Weights of a small GPT-style language model, trained from scratch on English Wikipedia.
Size: 9 layers, width 64, 2 heads of 32 (1 for keys and values), MLP 128 SwiGLU, vocabulary 4096.
Training: a variant of Adam for these matrices, 110M tokens.
Each number is 128 + 24 x the weight over its row's rms, rounded and kept within 0 to 255. Layers, rows and columns count from 0. Numbers have three digits each. The size before them is the row's rms in percent of the matrix's.

# layer 4 MLP gate, 128x64, rms 0.0714, rows 105-127, columns 0-63
101:148148129144131150127135111082140129168108062130062134147123149118139173110124135128112121113133147126153107153091168120105091126126140173104125121115122103086096132150117095145163154146120115
100:153120181131128142099117118129158100092153166102101146155135118138152131122145121145095134133159160153125152161067111137161111134099142136138129103123138151119126123138158171151171137138075092
089:144173172153149121126126096174126138102166106110145136157152129112128153161146095136121122147124136175113146168116130178123142103146163120144112166069160131104140128120104126145101124098120143
094:097174164092172123185133125137133153119183115124152141145140115127119127116119112130087162114142118146124130100180154130150186134104130145138143136102106156155118158158107128143128127161116106
083:143149185082116127143158123152163114132121143109122108171149101126145088145088145109107150129132095135143055118120173113142143138144182116136106090127138123123110114131108116161133136120125099
093:142145092165093167117124093098111148173114151127123127160150139171142144123127161106115129138144132090131151128117152169114098104115142138089133145114129143138122120081124062166134139117082122
105:095152133115089141119093122133120138151137099179108144137167138093155109157134121090111170122088159105142103127150120121120118155103144112177130150173148102130142125105157112129145099140133074
097:145138059109114124175110117120141129149116141132127097156125121130088101160124118134097131127138117168066132117109141133120167123093155154128131139132124102132084160082136139090106113172122149
095:117121168121116160194086124128143149104152194140142112138136117131118140111118107105096104176113085111156095102141132105135159149119116105167160156135104139107121125110138131133155106145136099
097:108158105103111098101143089141147106071131162171112098174162101130112105086127118118109154105112155146124143126127154111136113091118133099138148152172098133130121151176129157132100108129134123
102:106162134150158139139122122131140107098121136114118160120140128081086147129175162129145127156163157114154117148143127185147128133143112092187184136141134123125123125152151130145107129077118097
090:080165116105138152139143077157144132137146135136145102149131142099156070148088127141117159131099132154146126105107141094094115124147144137120175138144136177136084140113120145104132087156119112
092:094111136143115152076140102115088151115118105106136113137156163170115129150146145108153111142139110119142108092141127145167107125127144162055101102116115146164125103089110131133115152148155096
104:197126146131138135105186117146089127141142136088079109098126165121145100112118119140112125108157131154108111137111115112128127133086150142113106115133109100126195143162130094106132146109140151
101:155123111109139137100140132141091155130103088111140145109119150106161144153100161130124126127090126170067146174157131128161106112110125103145133156144121132140129137136064108103079143117101108
107:115126110137175160124101135152159139087156153121145119139158119141120100130143115105138101106119196129127127195096133145122140126146127117119141131133149107110137125121097068106082139091097147
102:167118168134115137081098150123082143135097130163080135112113112140104125112107116133151097102098136131136119121108138093113132124131099079114142112110132092117208112102154133135126111130131097
092:143119107103085152119117161114117141142137124077224151127113132127130148151118152121127143164158157116116116128117155110120144142107132093114143088128147152152119173095125152109129114129091148
100:109100126130118142153110104098148101112160127152149124124133099118079128133135179129100116125132140125078138115143152160081124120157145130100172142136137073123142140105145138185139123144183141
105:114093170109114149158089118135145117151143141074087144096151109077142117119119131105160147136143112083105121130153152097135144116116142116110156143121117141153105135126132145164166172168153153
094:130087115102146125121149146154100130145072114108113147156138142102112113135124174099112122146102076113190148106138151131086095142151142124109103125123145107128064124100136146118150112143111137
085:164116116157173130130125132161126178165109151135116116140106114097128135114160136111160155108155150142134136145104156164142078154115135114130114113114175100100139127145108135079118135108091180
088:084136156109086154112134098114111160129169186159105103142103132097138138145110141117137150108134104116131113080124108132132138146111111141082089092133121140106122124116141081114126130168086098